config.toml
n_layer = 9
d_model = 64
n_head = 2
n_kv_head = 2
head_dim = 32
d_mlp = 192
vocab_size = 8192
activation = "swiglu"
norm = "rmsnorm"
norm_place = "pre"
norm_eps = 1e-05
positions = "rope"
rope_base = 10000.0
rope_fraction = 1.0
qk_norm = false
attn_scale = 0.177
bias = "none"
tie_embeddings = true
parallel_block = false
init = "normal"
init_std_qkv = 0.0667
init_std_o = 0.0157
init_std_up = 0.0667
init_std_down = 0.00908
optimizer = "muon"
lr = 0.00812
lr_mult_o = 1.18
beta1 = 0.9
lr_head = 0.0081
grad_clip = 2.0
warmup_steps = 200
schedule = "wsd"
decay_fraction = 1.0
decay_shape = "linear"
final_lr_fraction = 0.0
batch_tokens = 16384
seq_len = 1024
doc_mask = true
train_tokens = 114400000
steps = 6983
dataset = "wikipedia_en"
Each number is 128 + 32 x the weight over its row's rms, rounded and kept within 0 to 255. Layers, rows and columns count from 0. Numbers have three digits each. The size before them is the row's rms in percent of the matrix's.

# layer 2 MLP gate, 192x64, rms 0.173, rows 132-165, columns 0-63
096:168168169134118145143094124118115125098149176133047150114165138168106182084104080105085107139106086133141112117110178159186116124116118082108145134136173160116186120141107106058157176119117063
103:101154127114115129120196100097148126132181163125121110140147092108181121156161117068083184177099114112127102193173072107146099153145119143090130137176167130173175125145086176079133138111078155
099:140160081120142123183138119123144125149127109070174132131139225082091111146123134124108102112068214139086108150150126111149108114100112124135135202156101111144161135170140142080148076155134186
097:128090130111110145117106149091080136085151004095117145129079120084113138144134110129169171146182081133109101191158126140113120140107118137146095173158163180114158130110103128055102099137149137
071:127180182098122114151180120090120131115133104127084160148115156131125128100127112122069145098100058109177203107107136131143127118141137097120105135136088075122120039154132116179166071084113185
117:058104170178099082102121111147135115127160090124036104122121133121176112108151115105135197144126137158070155174150121170172127131132136091109120123122145175094132173098134147103101071090182097
100:104128083144167158161147108127121128137156119136116117104103123081128174205096127062140130183142107116099156146191114142112134094111123139113077104112094090072089145057126136103232130128126135
110:131135100180162077099154184143164170135056123081104114218116118100144147078168145129168167097159162171100152151097115156128158077161152146178123146093112133133129142141152105080140141124134085
086:087064165080148124122129111191125107149164098120150105116143128135084131116166110104147108096104155093133167157141110195069136124106147038152083152178152182111119147162097146125161144103163178
103:116115124072148135127098063111096151153141100147055120145121143127135146139145105134077185166124124155141195132108146069087120140150107109124103177066173125147050120155084135126085102113195130
110:110154120132162148128082137037180086110165122114078198132149185116173130082086101132126165170146151133119139158078144110151102125110153128106117105097114116109220119133111177116108158163099116
098:141157095155144102122104140183141138130100182176073108143104090093078080120148129147137176152120122104116153084115120139158155176179200126109129091117110083163069177115166156201116139125092115
093:107148198112160056107179166121177109096111113092104129172109172140197134060147103162136139129099128090110119143103130118093170129169140186115136110097064114085142125114130129171079131084128113
043:171125146090172127141135154168119113110120095144126116078151092100162110134147149109106125067136115115123129114139157222158140129089116090201096114138175136029145136172131094116166168149075131
084:149090141161119138179170153125197153085144104107156214101150121081132164109100143120132079126078209099106154141152143148118126135137111161121117105186139104154166117162159113043104132119130103
115:161161148122188153153126138131197122089131106081141103161140153130075151169174116138112151164136128170128086149089144129109083135157064092128168140229137177113118101130106098097109143171170107
098:126122088109162132108133100149158152109144095144129130141111094110077087142152072100080125109080159147160094110145131195116165141203134156186069077164130160121104130126104161184163131197118166
094:134116110147101138062142123127147096144181159067100106165109122148103143148180147101127161111117029091090094174141132076172163191141142154111156099136167083156128133174145146144137158159140170
099:130137170171097078130118124105144186120150153109129130157160177088122092160148141066079138135139187128129093105107052106142073091151100126080116094131189140119112060100112154136087126178155110
118:178097148150106095201135128116152119067154139150118154114087128169050140115173096156117104165108163090157115090137066127081183134085148182125157134162122123191158153117129104164098093127134136
094:120109182125117166129203085182151162142178134147172150145105217088136086132068133114122072143139086136090077157127173116129082157170137121092126132121099097128172121109101137174127154117139111
104:113121152112136108090140106165154093114124111095158098102102122064152118175109122110066141121102136116094126152170146123106100106145140153148043127020186161178113125123151141151101086127188103
108:138184092105051132169137073145155188108148169157104150122109125174127118138105143092107124143109126188139122132069132132164156099192073164111118094116165133089085143182140149151173102174140149
103:125132146111117135171175083093206159106168166162122134158111110086072158108133109118156093114144105086156076120149105094087058154143192125129090163111150119125122116121131193171153177177124127
125:108038131102116117108111155084083109135135092073109167102154118117117116110114133157181126115101123141156194146146082152093172133129074096128089120090106136138088152168108086107121078085210118
084:054166106116147077091169171047113163154122123144087119132122099073104134161135107123186163137140126124099135132111125137155173131134097104152056073095145170116135140130088146148153155146165201
106:128182127166142122154138145109132148079125112129145116110152158171057143116070088084134102069134133148136117159067137154141155143185115139143078080185131114125100173151094106187161128212130143
096:142106136136123140146098070068122154119115083129127069140176134153097157132114147088118140079151148104117108130158085154138122127138074151070048162087102152156100107112144176182068199122100115
108:139138119094126075138188121135063067134072119137096143086121138091135123179198179114171122121130106098067136185189138113125106140129155163123154160065163140178142115112109119136095134092128167
111:122150087120094200187113113117120098108114126155197133110086074115141144151075096046141185093133114162119151069123141179121115112131157188136132059101139149126124128120114138146122072115096142
104:136127132098143102103155113072089148129175108138187098123088127073139126128152131165083134162112089108070124169134102126115119116098161143129142178138079088165076120093096145115110097008134136
096:153118104080120155100104119173085089138105094067112136148176103108102121134165115148197110093180106107100114179162112142101145125090157080135143133138192152111160133110128146093120118040080075
096:096195128173198161150140091108086078137108126129108084121143122169097081157149143113069108125089172151136105139082112132126111091133226138151098091122162108134087156119152140170171125171111122
102:201137134107175145180132128167123126100154078070126112098102126177101064103119102111095064132103105093151132155150171113137121144139086111133157175127121142173167151082093144132039104106098117
# layer 2 MLP up, 192x64, rms 0.168, rows 132-164, columns 0-63
111:121078077127148131152118128145151102085118115067185048189115120085094078130170155071173127122152128169086132162120133111176112128079142123108128123145135151136172105136146074082128163136138190
097:207230113087156117140171113128141071106118141135083124160136121180166159140124137070099059130147190137149115170119127121153095177120125150082139154152152120108167117104162149121099094129117111
090:090136085102151085120108132133176121129095109091140091150078172092111153074132143106133159136138165068147100187129144125134105112112081121135144227114153134131211117150138108081125117166091179
095:133152129102124102097167141160136138095173188164181146118131167131092089123120103158081150104092164063162112130104114100175131097181137092140121082069113119126097114144112151205118205119103158
106:134126116137147088141128138090149102129134104091123095149087164089150166133096142078101057136096146179118193112121103147149121093126181107093115164100032073162138092165104104153187151105117126
096:176100110146121159107112134095132137113108145117224129136112115149144170108085149140078090159149107094181103078056145078110048106091070128110099173166134106133120130117116160127161111138081124
115:134107063121121113080108167133117111119111074100132059188063104123149100183147088135107129047131109092127143137033131129135096089105135122140119142092159113146153116161118157103161124085108163
068:150150096142168119125151188131137137115157107123079172121131132101126149051104174168123140103123119100102149123116060228103163088144167127115087142091108159176162170104110181139120167096122105
114:090124142126119103114140145179178163185116101134128131150159102072127066120154135140191202118133146069096112183179159066108104172114152106147115151137148164137171069112138131100134114080142153
106:128136133156144147146117082136135171126168101147091143149107130127094121099159087133072198114145112177094173176094177086146145147151073092154051157128180149108114119126131104186082156156182112
074:119141153158057139128156099202173184128096125133096127154136112147131129111169110124142157078109152176142169140163102135097114146147154142096152197170166141201096145117125090141134082125171058
095:090107105087129097125142124118116095149069140138116146118195154101124173172151108146059099101156105198104177125100171168120101134109164156143163209135099168119151071159115119124169116119153083
107:158138180109151143108142133094126135095184147144122111180038122123127125136165112081151189115116118158135114166139123147146060132207079144143093135106174152125144137120140184119080139178120191
152:143161128129146099155115153060141103083174138105102144129085104133093144122144116175151206145111112107079114122117078164126131134120149181148221170089111107147118162148123142154126062062096144
090:111143074133134078072055166140070133162099152154122103141176146131137090130092123130114162106148064142144107105151105090147157083082179128144092147065137142077111164136109138177185103153153127
101:139152094139129146121153127127089170091145139118059149119154136130079103106097145097116104165132126107084079120104185051168145101090101229084188118141157114140152160135154132117170164113122163
090:124128102103080154174170164111124132076100110110120170172069109115131159153177169089146161097178104118175163129045161130085106083123080112131125126161164128060120100121124123124186135128139164
091:114124167091130157153124123127131152111099107206164157099126094094164125073088114154178119136196187179166187066121147160095107094125141158137111116120096190114135124113085175116110100120102091
088:132105151071184189106139124126158086138134113167118146101133106128139160122089094152148098149090110115157192131163183131117176176132206132153158161145055161172111174138179125150160150124113158
100:085142112107169101159137133094077128135136128113192104107102124104114108122104183073148067150141106210059151091188126102154116091105098188098117102155129111167119150171110085137095140142094130
091:136133081147096100090043120124074118126055105128102133086133056159163122136162109140139187130166190079163128105137101099123164115082142130167149126126186164115108106147107087108120079123113127
104:078104105097138147095130101180061121105092119151152103097148069100148149202112112128178158082100138071133132149170146124094085121093156176107125135144129146135072089125184175132087146094092118
096:088091072142135102148102135149113155133129140141124059139196166099092097140187137130197107146151161147136202148136109166200180110093078131116106117131136128166088150111169133113118109074114106
099:154175141145139120160099116134116175164109178195095152142136122117148197169080122179086136128104132154150112155083173112209084102127149136090120119090145098121069112084183123132131172157122100
097:123150105138197193177114117148146088121152100169146125152103105119108179168204097112126118058156085160142175063089152158108143111158106091151105132145168096122120170116159144122116105179135094
079:209103147085126174156107114148140100069127172155114137093133169150099105095087080157110089068142173151149120100158132136107113154143158181105180172179135090130106064118164136093123106108117098
074:114167141178184119140122097117091172099151072152146123123182195091107174140116129136133123069121086111083069181126108164152140129104116150192083095156100105158106153106107107174161089111156143
111:135127126094109143085186148166175137161146159156087165145080117113179083109097102156121141127134113127169146144101102090123089177115172127141140116139127042129168121155080132086172068119193173
112:098126136130140134175106079139193160149142124091089136169143129141119100032106138157102145148089145175174067102091116124112128101136100129117116178162096144156129161199116105104108128190189114
118:096137173150100080105178146159075100126171112125118115131170172144128128171129139215195074154084066143128134125167078108143175118110105107132123171102089104147125179149118134152120168088149139
082:080123161110140117143109153179118128117147096167141161153094100117111070183112097215090091157139168135147169121116176182109151097100094077136198163152152077098136136109122091154100108096135123
108:136105128075119186103092113155123117181103130138090143114176125095134128133133131097146137101172118109130083181176152125127076159116198118088156163120132140092096077143127173091177116085123033
091:154133138114072138102159156167114080169146141124163094124173145092136137118121144083186138091182117130123177081189087141119094102151112113061151119110114143120092061168169174077145095141093154
# layer 2 MLP down (transposed), 192x64, rms 0.0858, rows 132-164, columns 0-63
109:164202093123092096129129072114160129133139111173097166115137090136216189103106113152105104089121103134158145134122123136082159156137134136112096121165148088111128128170101179153116130126182036
102:149157115104135119117198127121173158123184117118123153129134100147166140191181151144145079155115150109098141152141113076084067103166137124104118182153120097120187178108160134189102081103065128
110:113138170161146150105157102165152177071178166155137158112161087156143131181121135131115106118164114157100094096136136099089107081137133136152054094166079134141078135145073132173108142070134061
094:115134156132113090128080116096087082132077066133133120141145090130065152173123062173117150187127128127076154117112120163089119120090148133082106155083143185156220132117130123089128121166138130
088:131165159159152136171143099174126219128138117122137185117124146153130124115102159170126187133149080077149045135108216159094106143147101130167109141170158118084106162134101139141128122128171108
103:079135132122077088035143119150129102110167120114088113179125136149097102125170170105113086129146151145123243136129140084144111165134099144124122128057172099089119156129152159113126149115153094
094:124137187165101164119151133152130210142150144127085171097156155117117112098134137130149098182108175170085082127165088150122139110152127127124172120151173150147142168098151076183120138170180052
096:112118216110174071175191161120088188176120128180111165149141100136148147181128161106135129115144088092085122089125111112146125131121085130118105175161113088105134108093136135135173153159063149
098:139156133139138167175131061098101119072179165117121083085097195188151179106138150134107047139115132164128151067082109137151153122136133127136128102140089091152095129149111087130174155131169158
103:145083142071149084205122136092121158049139161146070110115107159123131132200073126111141162112125128124198108103120072112113166168142136125116158151176162143117150100128151121087088161102107148
100:122136122169077113079117095088199120037170146138126100178141142134090124089149088118125097132152124192116139161110100109116066189132135211109128158108113138133094126113162108133110110137170103
097:092132150127135191120164147136146083134133041043188154147134167132129129133135133104079088162100110094107097186095163133145089081089145130168142138079134174137165095120111134122160110125177113
099:063175169074178184146103159115112148104148177087084114151047159110116118122139124089095145163133177116104132134121082208119060106132146115157136114129135155121100099135115100166105129121168154
113:116084110117116145123145124201152146168130163139166138101212132102157139122102140131070097140144174136158139153167164101137098146161117063117080092203112110107136112098120125094134165219126130
082:111151104115082146142105090115057110150161149108127073190076186122147072132151117105159069105101116165138163142102138128186128169154141133142136159107121066164124074106137150182124141165181119
103:143159149138163125160121119086205143096169130088125105166088092132085155163136125136129144119150150161135105196059136136126108118177103065075097139153125196131164108125130088064116132166170148
092:127083128116116180082053187137070147164112157176157113145152145143140120114089162190152117170128163159103098084142080137108085107103174144116131159106143102168161118161115144186139128092131069
097:102136186082083118140124116150121071069121127194125109090122082093130061103130096099117142176124178177097146098164120154112073123145123181157163157092104157152125113104074158180113152122152116
099:117109149107138184110114132136140097194133190079083115139129185111126083086139104156123119145092142143153189149111110071140137146142144149153152165143097136113096149027175121117120123213124135
114:138145139102157109134150144118163073065145135163076121112180125160103167128086133085128105134139140161135100143105111140182163181157145183097163152145144165136121198079134112196140102196180118
098:110127128103102126104070102135113160116144079137064111084109080127165127122180054088119126142124159111143106155168135059082144178190125143119164143133155150167126077097122091121061154115115170
110:111129137107160201168170151142171097064118066156153129122158138099150099138139114127158174116147086129051157117077148187102110103085110112089113122141101136133193104158145122136138082071109161
101:083122134130164129132122144137125139150139097093089160150158146124109099129124055169123172110129103083096166169191148151125214167104160124147129136096085123113163133094165104062148109174080193
098:130090076154131134162099117074142090069154190122115116146136111128139098124183166158107072131168088060164107068098138097097091124118142157127130107157123090112184168081107133088148179092135125
111:156163127154171132134176121152180194096161157164147139125125133127151131127093173093106113162106166085121075156105171144128078139065176158078144133178060137130126076113171137124156133136080167
096:144118138154107143092154120178167107110138168108180062155079140164140098155119053116160146151123093116116177150170128064108111117160102149130120143144136162182103134087129208179071115106124102
092:096150116103164091127109130121095082136068091124121108144171143137125131143079175160132203089142043116176123163145097085125067154109161083151140105072120117080148122169119137094126108096090097
102:088115185138157183165127114110113132155121142118183100070132068104093149147133140085144181209168154125110143178124184156115069092149177136100135118120125171169121121128129136161108139146190097
102:171157080164153117135151070128142116178102079095172119133154205112114129095104093157139147157123117166176089180123097179095119134161103151137155134153053207173115105159127130100126144122123122
130:136144149111132087180104144128150128151117149095112138132106096108152134062127101000118119149116193111060078136162192123119140128088139107130144130122104130107170142091148113113102117185104131
104:116111169122118100157170139144185203102099156120168200099119139096187099098127076125076114126103145164138090099103164134101169105137103100126146104201157109075129169162116138087156108129148101
087:081132177165136028195151170154154179114138160080127148146089174120156133143113118109124180124103148108142135132062159112149150114124064123129151075093103122166114113150156086100147148101147161
102:125145118149043106121123172100153174109099148110163100179114155130151171070093124107143108158157092156129139168075162114166178122129063087163115168100119106149091103109107092119085138069136173